Weights of a small GPT-style language model, trained from scratch on English Wikipedia.
Size: 14 layers, 4 heads of 128, MLP 1344 SwiGLU, vocabulary 12542, 56.4M parameters.
Architecture: RMSNorm before each block, rotary positions, biases on query, key and value, untied embeddings, normalized queries and keys, capped logits.
Each number is 128 + 32 x the weight over its row's rms, rounded and kept within 0 to 255. Layers, rows and columns count from 0. The size above them is the row's rms in percent of the matrix's.

# layer 3 MLP down (transposed), 1344x512, rms 0.0362, rows 784-818, columns 0-63
size [ 99  97 102  97  98 100 100 101 104 102  98 101  99 101  98  96 110 108  97  97  93 104 104 106 101  98 100 104 100 103  96  96  99  98  96]
[[ 86 129 190  92 192 154 171 128  63 121 108 126 158 115 148 111 171 130 136 103  91  32 135  66 194 122 114 118 116 137 146 133 127 158 118  52 104 109  52 195 146 186 162 119 132 116 131 134 122 136 155 132  63 169 109 143 133  99 130 106 106 123 141  83]
 [128 112 125 132  93 109 107 113 161 131  57 131 144 104 142 129  84 130  76 112 176  93  90 142 114 168 121 125 152 118  93 170 146 136 161 136 130  57  87  94 121 154 190 148 152 131 157 118 123 133 149 181 155 119 108 154 112 151 177 148 169  99 147 135]
 [134 203  85  80 128  67  98 104 148 128 100 201 144 192  82 127  66 117 131 158 163 114 129 182  97 149 132 148 130 158  84 141  63  92 144  72 136 112 117 151 164 128 103 137 154 114  82  98 140 176 134 174 142 123 165 152 102  73  72  97 115  96 136 104]
 [149 151 124  41 111  92 157 110 104  59  93 156  52 185 135 124 154 136 180  98 134  76 131  93 106  52  89  76 160 131 123 126 139 138 119 115 141 171 137  93 117 165 160 141  89 152  71 119 152 165 135 120 149  77  90 131 136 195 174 139 107 160  80 127]
 [165 157 127 135 112 166 107 116 108 163  81 132 175  95 110 153 155 188 150 134 126  98 170 158 109 152  98 110  77  83  97 133 162 153 110 147 104 150 127 155 112 146 145  98 114  90  95 170 148  96 157 111 142 110 141 139 149 110 170 113 169 131  88 146]
 [104 120 141 131  68 126  52 132  97 103  87 132  97 152 131  66 119 161 160 139 147 101 157 120 104 158 136 156  94 139 179  74 101 107 113  94  82 103  83 114 106 131  78  71 139  73 153 117 161 136 107 127 108 125 128 163 131 108 108 180 116 172 112 163]
 [102 113 141  94  98 153 148 141  98 147 165 148 119 156 143 132 133 147 159 117 125 121 141 149  94 196 119 112 105 143  68 115 107 107 133 195 132 184 149  86 126  97 145 182 127 148 148 136 119 146  72 134 175 188 100  84  59 146 161  89 137 200 155 140]
 [ 66  75  89 105 165 144 160 150 112 100 176 132 133 103  87 117 188  74 104 132  93  39 163 165 108 153 119 166 124  73 147 148 110 174 108 119 196 103 178 139 141  84 100  75  97 105 102 108 142  52  92 138 147 110 123 120 182  87 138 137 209 115 114 156]
 [143  78 141 123 130 110  71 141 111 160 106 107  97  96 100 107  96 155 124 141  95 117 118 155 107  89  84 131 183 132 127 154 116 170 198  73 110 203 155 152 137  90  99 181 146  94 152  92 125 139 118  93 140 163 164 113 156 138 144 140  81 115  88 155]
 [145 150 123 101 131  99  54 128 193 180 150 163 104 142 115  77 127 135  91 116 141 163 116  92 173  66  86 128 122  87 163 104 113 108 126 140 177  97 148 174  53 208 145 164 112 134 103  64  55 152 105 161 133 148 117  89 142 124 129 112 169 162  74 118]
 [ 77 136 170 125  97 102 152  89 107 156 140  52  92 203 105 162 121 134 152 115 122 119 191 115 148 165 143 149 135 153  97  87 136 133 121 141 186 129 112 185 135 121 121 152 140 174  96 103 119 217 148 146 137 120 111 115 145  54 175  97 105 181  98 116]
 [124 124 147 139 108 182 134 139  82 147 164 107 150 157 127 109 134 160 161  89 165 119 158 138 118 117  90  84 160  62 173 168 169 139  95 184  89  94 141 166 104 114 154 153 114 164 104  63 210  84 184  98 172 108 176 188 118 144 138 179 109 138 117 112]
 [ 80  98 131  96 178 106 201  75 111 129 151 131 115 151 156  95 160 153  49  97 117 150 123 140 125 165 145 182 110 107 174 164 129 126 108 117 180  44  80 202 121 167 110 113 179 141  70  99  64 162 138 161 130  86 150 153 197  86 104  82 124 167 122  93]
 [142  78 114 114 123 144 125 160  90  79 119 132  75  71 143 132 128 123 192  68 168 112 135 171  86 102 120  75 143 182 117  49 151 147 185 117  81 196 122 131  99  50 116 104 107 121  90  92 132 123  88 146 128  78 147 102 128 169 133  86  64  68 149 195]
 [100 173 114 202 129 119 159 120 149 117 176 134 125 168  97  86 110 130  92  96 139 118 108 101 163  89 162 121 186 171 138 122  62 181 153 145 133 176 139 118  74 106  67 131 116 106 128 164 110 144 125 216 188 160 145 119 145 204 108 149 116 137 151 146]
 [ 85 113 185 112 112 132 141 105 121 211 120 171 167  96 117 155 120 127 121 124 104 156 100 135 113 139  81 121  97 143 103 112 162 171 133 167  86  86 105 126 109 131 145 130 147 110 125  84 155 197 149 187 151 126 175  85  80 136 114 208 160 140 110  83]
 [121 160 154 165 127 143 152 150 180 106 144 107 111 161 159  90 191 117 108 120 118  82 103  99 157 144 156 124 171 146 115 106 141  86 157 116  89 136  85 144  96 131 124 109 111  93 153 174 147 111 166 154  48 101 156 132 191 127 119 158  90 168 132 116]
 [149 130 173 104 154 112  87  98 158 110 101 164  88  79 143 128 134 144 178 143  99 138 119 132 100  86  93 150 160  90 110 131  87  77 154 144 159 151 142 151 102 122 113 128 131 152 122 153 129  95 132 177 137 159 182 129 133 150 114 115 119 141 129 136]
 [136 135  79 100  73  86 161 155 154 142 162 117 169  87 179 141 160 129  84 163 127 160  89 142 137 168 105 104 152 118 124 114  94 111  96 158 169 107  77 154  99 135 149 193 153 111 135 161 119 168 165 173 108  77 148 157 134  80  61 189 128 112 168  91]
 [122  73 121 157 153  87 176 117 113  59 155 183 135 169 146 167 132 179 189  91 138  44 103 168 117  81 136  93 147 117 188 185 132 165  99 118 104 141 119 174 111 125 143  48  86  99 119 144 114 132 203 132 123  75  92  87  76 152 127 145 164 156 123 123]
 [134 113 136 137 122 129 181 150  75  97  92  90 113 116  98 131  60 162 154 159 124 137 110 128  54 145 177 130 144  63 143 134 170 144  90 118  93 146 163 148  85 117 116  48 112 145 136  99 144 137 156 148  86 162 103  94  99 157 159  91 118 105  91  93]
 [123 114  67  96 139 168 138 152 127 152 164 135 127  99 101 134 131 148 164 116 142 108 164 178  89 164 161 145 112 132 149 133 144 129 173  79 128 125 142  78  85 123 190 147 121 124 198 144  93 119 192 107  63  68 154 152 139 149  79  67 140  83  93 105]
 [152  93 147 140 174 159 114 127  93 171 165 137 149 138  92  98 131 151 134 126  85 147 138 111 187 154 158 190 136  70  82 150 135  95 111 163 151 139 152 116 159 177 176 134 182 135 127  98 115 118 114 148 131  84 126 122  82 137 116 136 173 173  82  71]
 [110 163  95 222 112 125 127 179 113 154 116 141 138 171 136 111  80  91 106  84 103 132  43  86  61  93 111 127 160 102 126 141 149  94 144 149  95 125  95 217 101 121  64 100 119 199 164 132 180 123 127  88 147 134 123 174 153 132 138 108  94 169 179 133]
 [139 146 115 130  93 190 158 155 111  42 117 113  72 146 129 102 111 152 173 101 109 192 160  96 126 138 122 112 151 214 100  93 133 150 129  99 126  57 113 114 113  95 105 115  94 126 105  67 153  89 115 111 198 108 132 156 127 159 189 121  91 126 133 159]
 [158  93 186 109 104 106 142  63 134 170 134 130 118 153 130 114 192 157 187 134 174  74 117 117 123 209 111 166 129  88 137  94 167 105 103 152  77 150 108 125  86 101 100 150 151 125 152 142 108 136 118  64 129 102 135 152 155 109 174  76 123 157 142  81]
 [111 139 154 150 130  99 143 126 132 167  64 154  76 157 115  67 118 155 161 142 124 107 154  95 140 114  97 135 111 105 103  98 132 131  80 116 147 145 172 160 161 179 150 119  74 112 119 139 158  47  78 149 110 172 109 138 162 174 103  99 140 175 107 112]
 [143 188 152  38 150 173 128  79 115 138 155 106 136 125 156 100 142 115  88 174 123 174 199 152 143 117 145 137 122 128 160 148  91 135  79 152  50 133 130  81 127  80 141 141  90 170 126 126 106 133 147 129 134 139 117 167 124 151 144  90 130 137 169 127]
 [ 79 139 116 110 155 119  80 145 126 171  96 144 118 171  75 165 104 113  88 117  93 123 143 167 183 187 154 109  88 107 107 112 113  10 137  95 117 128  94  61  88 139 126 132 125 108 124 182  57 162 118 162 178 103 160 124 152 103 161 169 151 168 145  61]
 [147 107 113 151 108  51 123 157 109  60 106 107 128  95  90 170 126 127 105  77 106 147  92 117 119 147 153 141 168  94 153 139 181 152 165 128  89 166 118 155 122 105  69  71 102 113 161 107 103 163 190 100 151 119 124  94 102 170  86 199 164 107 106 145]
 [ 88 128 159 155 127 164 134 121 125 105 116 161 105  71 115 103 117 156 145 106 148 135 105 148 134 111 122 125 128 132 126  94 104 148 127  69 148 125 142 143 124 172 132  71 161 131 146 140 150 114 131  99 131 125 158 150 138 148 143 139  91  65 165 125]
 [138 143 122 102  56 117 176 166 181 159 155 147 165 171 130 185 121 184 116 137 130 168 111 126 105 137 158 131 170 140 161 118 167 104 136 165 129  94 119  99 153 152 121 137 117 121 148  96  92 110 187 116 173 123 212 156 137  76 181 102 153  99 149 150]
 [131 149 130 167 170 153  55 156  87 195 128 171 130 137 138   1 127 112  53 111  91 124  91  50 120 137 146 107 181  88 126 113 145 102 130 118 104  86 131 117 156 193 123 173 155 113 135 188  91 140 103 115 122 146 136 122 137 108 146 142 156 150 135 127]
 [210 123  91 132 140 102 164 104 132 174 107  93 134 139 143 183 132 209  81  62 118 114  69 146 126 147 117 140 175 159 126 125 104 127 159 114  84  89  56 125 107 191 154 153 122  80 155 133  92  94 125 102 160 148 171 124 164 106  92 128  95 131 141 174]
 [131 132 135  96  92 166 175 169 134 112 130  59 126  90 118 183 154  68  97 130 163 135 147 134 148  67 125 128 103 182 132 172 118 148  95 188 162 167 153 116 126 119 132 141 141 144 125 109 112  66 145 144  92 109 132 130 111 140  81  76 144  67 120 139]]
# layer 3 MLP gate, 1344x512, rms 0.042, rows 785-819, columns 0-63
size [ 94  99 102  97  95 100 103 102  98 103 100  98 100 102 104 108 113 100 100  94  98  99 104 100  93 103 104  95 104  97  97 101 100  94  98]
[[112  20 139 142 105  93 184  51 125 122  61 105 118 187 142 167 133 105  94  75 125 133 110 156 170  62 122 151 110 225 103 117 148 191 124 123 143 135 114 121 143 127 153  94 212 105 155 141 126 148 115 144 166 113 100 187 182 155 160 123 107 134 145 106]
 [ 63  60 194  97  50 172  95 137 117 172 127 110 152 169 105 107  88 101 128 187  83 159  98 191 139 194  97 166 114 106 147 155 150 112 111  93 146 166 111 133 172  91  93 119  99 148 118 128 150 117 188 170 120 105 113 138 120  72  99 119 145 124 160 126]
 [100 189 115  77 131 116 171 119 114 127  93 166 113 110 140  90 125 138 142 113 116 150  83  77 124 121  50 122 160 196 124 183 124 129 128 192 111 113 147 136 145  81 155  91 177  77 163 150  80  85 146 141 167 116 142 114 124 120 117 152 161 105 156 116]
 [ 86 156 128 112 116 140 140  61 124 138 137 120 156 188  83 130  68  98 127 101 107 103 102  83 135 122  45  98 144 120 188 125 157 135 190 148 123 106 113  92 161 161 126  89 150 103 158  99 108 190  50 104  67 122 165 177 105 111 116 169 162 150 161 173]
 [141 102 143 100  94 106 119 157 105 100  95 151 121 104 152 103  54 130 110 150 156 120 100 100 104  97 110 172  67 107 103 156 168 137 140  58 133 192 107 122  97 102  96  83 139  93 121 123  83 139 125 133 130 110 122 192 194  89 111 135 142 113 180 149]
 [127  80 155 143 180  83 114 151 158 101 109 106 105 150 152 137 115  87 128 118 133  61  57  84 121 201  65 124 153 179  81 162 150  78 150 134 103  99 159 104 158 146 111 112 148 120 100  85 111 138 148 120 189 134  96 174 116 173 142 149 166 121 143 137]
 [177 144  85 119 142 100 136 150 123 108 104 146 158 136  83 111 144 115 156 126 127 125  86 158 173 105  66 156  97 131 127 132 156  83 141 118 101 191  81 156 105 133 145 128 139 117 147  85 109 134 162 133 179 160  87 105 114 127  80 102 164 101 170  57]
 [191  89 163 114 157 178 123 151 116 177 128 157 145 101 159 140 119  94 138 174 111  99  95 122 105 110  95 144 110 162 100 127 154 106 122  81 101 144  98  92 161 113 105 125 104 121 107 176 133 107  99 125 142 135 130 171 155 103  84 110 230  85 163 165]
 [104  81 113 153  84 143 193 108  58 125  98 109 103 160 116 125  91  91 144 133 164 136 149 102 121 167 126 141 134 157 146 191 146 107 145 163  82 205  94 120 119  89 142  74 137 105  97 158 116 102 200 112  96  99  79 112  59 126 116  91 100 120 114 143]
 [132 155 157 127 111 183 181 103 100 136 122 111 119 169 119 105 198 173 100 134 164 148 110 171 101 177 110 102  97 133 136 190  93 140 168 133 134 169 127 112 128 101 169  79 130 115 136 101 160  87 182 175 128 170 173 152 170  98 127 107  89 134 178 169]
 [145 161  34 155 112 112 131 135 148 112  53 109 163 163 121 169 119 101 204 129 109 135 181 158 159 128 163 111 112  97 178  89 133 122 181 127 141 147  60  69 116 128 119 149 184 105  67 135 115  62  99 164 104  73 109 125 193 106 139 157  79 165 154 142]
 [101  84 134 125  80 130  97 144 137 152 118 150 163  80 117  93  94 158 110 130 132 141 117 118 164 161 164 115 138 184 137  88  73 157 131 130 183 181 140  83 174  90 131  86  84 131 156 189 121  72  90 163 109 108 174 149 107  64 102 122  99 114 195 115]
 [133 157 142 117 106 143 124  93 167  95 169 151 117 103 173 133  70 113 104 168 119  79  93 128  99 172 140 144 115 129 144 118 107 118 142 142 113 180 138 143 121  90 131 114 124 130 116 127 186 127 131 165 169 146 112  68 183 135  78  55 112 140 173 195]
 [130  97 142  88 124 175  98 151 136 110 125 183 102 178  82  96 127  34 149 101 148 122 129 150 160 168 125 205 112 116  87  90  90 170 130 107 155 119 111 150  94 133 173 101  99 125 151 135 182 150 130 128 114 142 115  66 103 148 116 130 114 121 176 154]
 [104 149 102 143 133  88 142 159 144  85  92  95 132 126 109 156 162 135  80 159 174 166 125 139 185 106  91  79 145 174 152 199 150 114 190  75 137 191 134 117  82 140 189 145  90  76 158 145 119  90 194 193 136 126 110 135  80 138  87 124 169  57  98 142]
 [157 121 152 120 165 150 153 137  68 185 101 109 142 160 117 121  79 147 185  68 148 127 140 141 121 150 170 123  40 135 182 115 123  84  82 126 135 169 184 165 111 171 159  64  75 138 144 114 131 144 134 104 156 150  83  98 126 133  64 101 122 135 119 128]
 [147 111 121  95 143 143 124 153 150 125 123 105  99 161 144 149 164 137 156 123 128 109 120 175  97  97 155 122 117 211 104 161  77 142 123 123 106 168  91 151  97 128 114 122 154 176 149 143 144 117 140 157 132 163  72  72 144 106  88  97 154 131  99 128]
 [108 156 100 108 133 150 176 110 177 151  91  97  83 151 127 116 112 149 135 124 138 128  83 137 140  82 145  92  84  91 164 112 102  95  90 139 181  93  86 111 148 114 153  98 132 132  94 113 110 116 106 180 125 114 147 117 144  76 136 101 103 139 187 136]
 [161 179 141 112 108 174 114 158 128 148  91  93  88 126 145 122  76 146  69 158 116 112  86  83 130 139  94  80 128 133 137  96 174 134 167 116  87 151 156  65 125 122  96 143 103 143  85 158 109  96 201 130 129 127 152 119 127  83 100 133  81 148 125 123]
 [114 141 115 142 164 121 176 169 104 111 140 102 128  85 122 163 113  85 143 167 101 125  81 106 142 133  92 120  79 143 128 138  86 120 112  95 150 122  86 166 156 154  97 141  87 133 124  83 154 137  90 144  94 187 127 166 162 118 105 140 156 130 110 104]
 [152 132 194 107 164  75 163 125  92  51 202 113 122 151  97 130  72 135 181 168 147 148 130 165 128 114 192 142 141 122 130 118 148  98 118 143 163 174 175 110 102 135  96 127 124 151 173 129 181 118 217 128  72 132 132 173 100 119 110 101 117 119 133 124]
 [113 149 150  79 117 154 126 151 177 139 129 117 154 143 127 107 201 116 199 159  95 120 104 120 119 169 141  93  89  87  97 129  97 150 130 113 120  99 103  76 168 144 153 125 144 118 151 106 136 166 143 165 145 173 153 192 107  98  80 137 101 221  98 126]
 [108 109 163  97 167 168 154 129  85  56 156 146 169 176 134 195 143  87 172  94 174 124 108 173 110 116 189 140 112 102 167 139 152 161 118  85 114 144  55 171 131 124 125 104 119 117 105 130  96  99 115  98 179 154 114 121 123  92 133 173 123  94 141 144]
 [146 144 118 158 152 213 138 168 146 124  90 125 163 146 132 165  80 112 164 137 127 104  84 142 117 101 155  97 198 146 141 143 114 100 141 136 172  57 134 148  92 110 131 142 156 142  87 146 146 144  88 120 139 138 113 131  62 132 109 150  93 176 137 136]
 [117 131 119  92  93 169 150  98 134 170 144 120 100 140 135 104 204 124 149 106 132  57 214 133 106 135  89  88  81 123  85 156 117 125 137 179 141 104 104 122  99 104  95  98  95  64 162 153 132 152 102 118  84 133 147 144 157 144 129  99 102  79 155  97]
 [ 90 168  70 117 128 116 179 157 177 158 131 110 181 149 186  75 168  96 123 145 111 134  90 133  80 138 134  86 140 177  89 135  86 112 199 118 188 144 124  85 129 140 118 146 125 153 143 103 111 136 115 172  93 171  81 109 140 150 104  72 179 132  97 187]
 [ 92 123 149 129 127 165  93 158 189 172 116  63 146  52 147 165 106 123 122  86 165 125  89 171  97 105  82 122  62 105  88 175  96  90 137  95 156 122 161  81 146 122 153 115 111  65 136 132 117 154 108  90 105  70 185 145 158 144  83 139 140  99 120 144]
 [159 140 112  98 112 164 152 124 120 123  55 111 119 102 206 142  95 141  48 120 175 136 140 125 110 126 149 132 120 145 186 179 111 181 125 116 132 179 129 147  98  59 134 120 151 103 132  84 108  77 157 123  66 130 119 127  91 160  63 133  87  35 138 192]
 [146 126 162 139  71 181 147 133 133 168 119 117 107 148  71  98 129 113 178 109 120  91 143 113 134 107 132 126 171 134 165 194  97  93 151 109 156 131 172 100 159  93 145  72 154 158 166 123  79 104 175  64  80 125 130 194 128 101 116  85  66 120 134 163]
 [114  96 110 127 123 111  93  91 113 147  74  90 213 123 147 137 114 113 131  99 179  77  98 154 115 175  79 153 175  82 145 159 139  83 129 141 115 117 136 140 122 144 181 111 101  68 153 115  76 148 105 128 101 110 146 139 141 112 122 142 158 112 164 151]
 [124  98  94 139  75 178 135  58 100 146  71 107  98 176 132 185  87 135 116  83 134 140  89 133 131 168 102 131  74 127 108 174 166 219 131 112 100  96 107  95 139 110 123 112 135  68 141 162 146 141 135 194 144  76 164 161 119  89 118  99 142 102 117 153]
 [170 119  77 157 119 157 159  92 112  58 129 132 150 178 157 152 163 147 100 139 102 127 161  79 152 126 113 142 159 157 177 118  93 133 130 147 120 144 137 128 127  98  70 134  91 164 115  87 112 147 138 122  98  73 127 129 111 139 125 212 147 159 181 154]
 [116 213 142  85 151 120 152  76  98 175 127 115 117 174 151 106 124 162 147 136 159 164 139  75 145 125  94 119  75 140 102 116 134 160 137 135 133 131 118 100 158  90 147  93  81  98 139 124 187 133  70 102  94 160 169 151 176 147  99 110 104  83 106 116]
 [ 79  90 168  80 106 129 103 175 151 147 155 146 157 153 158 170 135 117 119 113 161 125  58 132 160 113 157 135 120 106 120 173 160 136 149 180 149 115 131  98 200 130 158 113 172 115  57 105 106  34 103 186 162  71 138 124  30 148  81  94 145  98  81 125]
 [ 80  71 149 149  95 117 148 135  98 126  86 112 124 169 192 122 109 143 161  57 188 118 123 145  27 117 191 111 146  90 115 165 116 164 145 100 132  99 157 105  65 117 102 122 148 106 104 171 114  29 151 176 172 108 136  80  96  97 112 134 126  96  85 134]]
# layer 3 MLP up, 1344x512, rms 0.0392, rows 785-819, columns 0-63
size [ 96  99  96  98 101 101 100 105  99  97  97  96 102 100  98 109 110  97  97  96 103 104 106  98  95 100 104  98 104  98  96  97  97  93  96]
[[142 124 207 156  99 128  44  85 108  71 121 205 120  86 114 134  70 140 107 189  80 133 129 156 124 162 110  84 106 113  83 130 139  80 110  98 154  70  99 150 157 121 142 102 139  92 184 133  87 150 137 132 105 113 154 126 134 176 155  98 117 136 152 109]
 [158  46  85 113 135  78  94 153 162 140 169 147  92 120 166 138 103 130  88 110 100 120 115 144 108 117  87 152 141  83 163  47 152 123 143 172 154 140 143 117 164 111 148 155 100 123 184 149 129 101 144 141 167 149 116 122 199 151  98 139 102 154 152 126]
 [172 158  87 129 167 145  81 167 123 106  90 123 107 111 130 182  86 101 146  98  86  77 130 164 161 117 117  72 130 137 102 141 150 121 138 144 138 165 119 159  77 155 133 114 129  98 121 111 113  92 148 133 132 130  63 166 112 118 156 122 143 117  95 141]
 [113 118 118 118 122 147 147 137 132 123 113 148 161 188  89 179  55 113 126  76  61 102 114 134  62 120 185 185 131 120 121 104 130 106 143  75 131 130 110 106 143 118 110  69 125 110 126 170 127 141  59 132  78 107 152  64 106  84 142  83  38 122 137 109]
 [168 130 117 136 170 145 114 119 186 112 115 166 108 120 185  83 141  77 163 141 118 116 116 151 158 135 205 154  92 141 125 132  57  89  53 139 122 157 139 121  94 163 111  99 129 144 136 112 125  63 141 138 175 145  58 110 141 142 143 142 154  38 107 108]
 [ 96 146 114 137 149 148 120 133  85  65 152 174 127 172 122 146 165 147  73  76 137 137 119 146  67 117 134 140 169  94 120 145 166 127  84 127  69  88 188 156 138  80 137 155 134 138  94 103 131 212 104 146 175 147 107 130  92 123 129 137 130 155 115  83]
 [131  98 161 126 169 102 137  85 165 154 143 110 133 117 204 137  99 115 106  66  53 109 138 138 103 139  97 161 132 126 101 165 109 126 145 130 136 130  78 140 128 158 116 110 100 143 152  88  82 162 116 182 108  92 175 114  97 150 118  74 117 159 132 197]
 [106 122 136 139 140  91 117 139  82 107  93 114 196 152 166  98 107 142 149 139 191 151 155 117 108  90 124 143 109 105 112 123 114  68  83 136 116 134 140 106  84 149  90 138 168  72 124  66 159 115 131 128  70 122  83 163 119 141 141 102  88  98 137 105]
 [185 121 103 130  78 158 171 124 132 140  94 124 112 154 112 104 100 155 164 125 124 183 135 178 133 167 130 104  97 140 174  81 125 123 135 106 135  48 178 113 159 125 149  93 143 118 103  91 113 133  97 165  63 175 163 122  99  98 103 107 132 166 103 124]
 [ 90 163 142 195 111 155  92  96 144 173 132  68  80 191 141 111 140 142 142 138 190 110 144 150 104 113 171  86 131  98 205 166 131 116 132 111 160 152 161  92 136 116 128 126 161 132  87 153 187 107 156 100 137 131 136 119 119 141 143 133 136 151 120 147]
 [ 83 169 157 133 130 135 139 146  73 147 183 105 139 162 144 100 183 121  75  93 168 117 176 135  88 159 109 171 150 100 109  65 157 173  82 136 113 138 128 117 106 117 164 125 130 140 171 119 167 157  73 120 166  89 156 110 149 134 133 180 126 110  79 174]
 [ 88 134 102  99 158 175 141 117 132 102 117  49 146 153 126 134  81 117 160 124 181  75 165 130 162 141 134 204  97 116 191 110 113 124  61  98 156 136 174 189  89 220 108  75 180 142  57 115 120 202 131 139 144 183 101 134 142 144 137 160 141  95  79 118]
 [145 126 136 112 110 122 186 138 120 127 140 145 147  99  90 139  98 169  94 129 184 130 103 163 174 120 135  78  50 144 162  91  97 144 225 139 176 153 148 111  76 135 175  86 165  85 115 126 141 144 110 126 156 130 120 101 158 148 135 133 139 154 145 114]
 [157  81 171 186  92 122 172 190 181 177  91 134 102 191 113  65 138 150 153 140 151 142 171 138 106 123 143  83 167  84 154 139  91  92 152 141  98 163  54  71  59 161 148 128 133 176 108 122 161 185 113 160  76 117 129 128 139 153 165 142 117 141 101 116]
 [129 122 131 222 161 173  64 118 112 107 103 149 113 157 106 145 151 153 125  91  96 157 160 200 188  76 126 141  82 139 189 162  94 127  99 115 111 114  95 119 131  85 158 171 146 105 119 145 115  96 134 132 114 156 148 124  83 143 117 160 178 127 143 128]
 [ 99 130 108 147 163 153 113 170 107 102 131  84 144 142 123 126 132 166 126 144 157 107  64  79 123 110 173 114 159 186 151 102  94 156 165 145 139  80 108 140  96 159 165 121 119 107 187 152 128 196  81 122  68 130 150  85 195 172 138 160 109 111 103 122]
 [ 73 129 133 110 155 133 154 100 175  61 116 176 167  73 142 105 140  94  69 113 129 133 120 131 143 121 107 109  82 146 160 111 125 132 140 115 136 105 120 111 134  77 177 130 171 113 168 145 109 135 147 122 176 106 122 144  81 110 101  97  90 135 104 139]
 [126 154  65 153 116  92 113 146 126 141  96  86 129 140 190 101 140 127 128 184  83  82  99 167  99 156 112 142 122 111 149 164 134 168  99 170 101  99  95 167  83 110 122 121 119 118  74 189  46 117  85 171 135  70 153 125  82 166 152  66 143 107 109 120]
 [128 145 149  91 161 137 110  85 132 106 118  85 143 130 123 136 106  92 158 119 101  87 151 151 180 161 120 132 138 180 141 152 173 105  75 178  84  98 127 127 154 150 100 129 122  78 165 149 157 156 135 192 142 104 157 141 103 120 133 168 149 164 121 183]
 [ 91 114 132 170 121  90  45 132 150 116  63 158 138  86 133 149 120  91 117 175 140 125 132  98 110 216 108 138  72 136 111 105  75 128 125 127 101 125 172 159 147 141 170 103 100  83 130 153 117 163  97 118  68 147 143 126 106 158 125 129  98 174 167 152]
 [150 137 129 120 186 152 177 135 138 109  88 154 120 150 103 202 151 202 112 179 137 176 156 136 107 119 125 116 159 143  70 173 172  76  85 105 113 201 174 123  77 136 124 166 170 161 160 172 134 144 148  96 131 156 152 133 172 128 116  37 123 137 106  90]
 [137  94 203  89 108 207 139  82 106 124 120 106  97  91 112 103 139 108 143 170 155 124 101 138  98 114 160  99  35 124 140 166 109 138  60  86  83 162 143  76 118 109  84 153 160 176 116 132 150 109 145 127 120 153 103  83 142 152 106 155 120 152 100  83]
 [143 172 162 156 139 139 166 135 154  78  86  72 149 151  63 122 145 155 114 103 157 112 165 129 101  64 169 161 151  85 114 150  82 125 113 144  79  98 131  90 132 182 120 123 142  64 151 146 185 157 101 122 123 140 121  97  79 164 111 171  88 172 172 172]
 [126 118  87 114 199 108 117 116 157  91 189 111  41 142 143 137 135 192 106 115 154 127 151 154 152 144 109  75 131 119  81 149 159 125 106 124 113 102 109 113  76 146 162 116 154 145 159 126 105 118  93 122 119 100 151 135 110 136  94 130 148 111 137 121]
 [126  97 160 127  88 128 122 116 130 157 138 119 153 132 120 124 103 120 119 154 110  89 116 130 138 162 139  69 146 121  76  97 149 190 119 139 131 146 144 185  86 135 124 118 172 160 122 160 108 165 109 116 118 113 167  93 133 138 163 161 164 148 123 141]
 [133 104 163 177  73 106 147 110 152 159  86  94  92 180 142 104  80 144 116 150  98 122 123 144 128 104 135 103 129 133 161  93 190 162 148 160 119 126 123 166 131 139  58 141 157 123 146 128 114 100 109 145 145 183 131 165 153 149  95 122  95 151 116 139]
 [146 137 133 118 160 109 131 145 133  72  98 174 124 136 122 116  86 113 125 135  56 116 107 144 115 110 148  80 156 175 112  91 116  92  68 129 156 117 146  86 129  92 166 163 159 130 149  89 156 112 109 142  79 145 104 160 141 139  87  52 189 113 156 153]
 [144 113 141 120  68 163 115 135 185 102 184 188 113 183  51 136 153 115 105  88  94  98  98 148 132 149 127 127 123 135 155 100 163 100 152 183  90 149  71 141 125 127 170  93 179 143 171 115 123 135 175 159 104  68 135 111  90  56 177 176 112 127 132 101]
 [135 177  67 107 147 140 137 151  39 119 118 155 164 103  84 132 162 106 100 166 176 128 137 125 153  91 125 132 112 159 106 124 154 100 120 144 113  93 117  86  94 154 140 120 125 143 179 176 183  82 131  88 136 195 129 158 148 136 110 106 184 111 154  62]
 [141 122 105 111 169 130 169  99 107 217 140 119 154 121 158  66 145 143 192  87 120 111 135 129 117 204 183 102 134 129 127  96 158 109 157 177 118  95 146 136 162  93 104 128 146 116 110 125 192  57 118 116 104 106 144  95 116 111 151 104 158 202  86 129]
 [ 88 138 189  99 174 145 120 132 126 131 126  85 157 121 144 155  90 130 180 161 170 177  85 113 170 149 127  78 132 157 144 111 133 201 141  91 173 169 182 166 175 141 149 147 158 114 114  97  90 132 149 212 109 101 102 102 127 120 127 160 220 161 138 103]
 [108 173 102 153 198 113 169  89 114 160 179 143  85 113 111  90 172 178 178 106 139 107 135  93 123 149 132  88 104 169 117 112  93 126 142 133  78 115 109 165 182 139 130 126 123 120 157 166 132 112  66 155  82 132  89 118 188 109 188 147 111 139 153 124]
 [ 99 134 128 130 135 131  53 104 128 186  97 167 193 102 138 166 178 145 163  78 157 127 160 184 118  76  99 157 166 168 105 111  85  99 155  68 168  96 122 176  53 132  58 169 132 100 114 105 161 122  88 195  93  78 106 151 136 144 112  98 163 103  97 169]
 [183 120 165  99 121 144 187 120 188 105 111  99 153 117 136 124 116 102 116 128 139 127  96 194 108  77 127  78 143 139 145 128 113 163 200 111  82 137 164 146 176 119  81 145  51 173 140 152 117 167 148 130 167 117 123 152 137 136 129 152 164 129 182 169]
 [121 120 147 170 112 108 120 129 134 143 176 105 106 138 138  92 155 103  98  96 138 108 163  98 143  82  78  78 123  89  88  80 163  82 200 151 135 123 116  93 145 132 115 119 148  83 155 113 131 159 157 129  88 101 153 148 142 130 114 151 102  76 117 131]]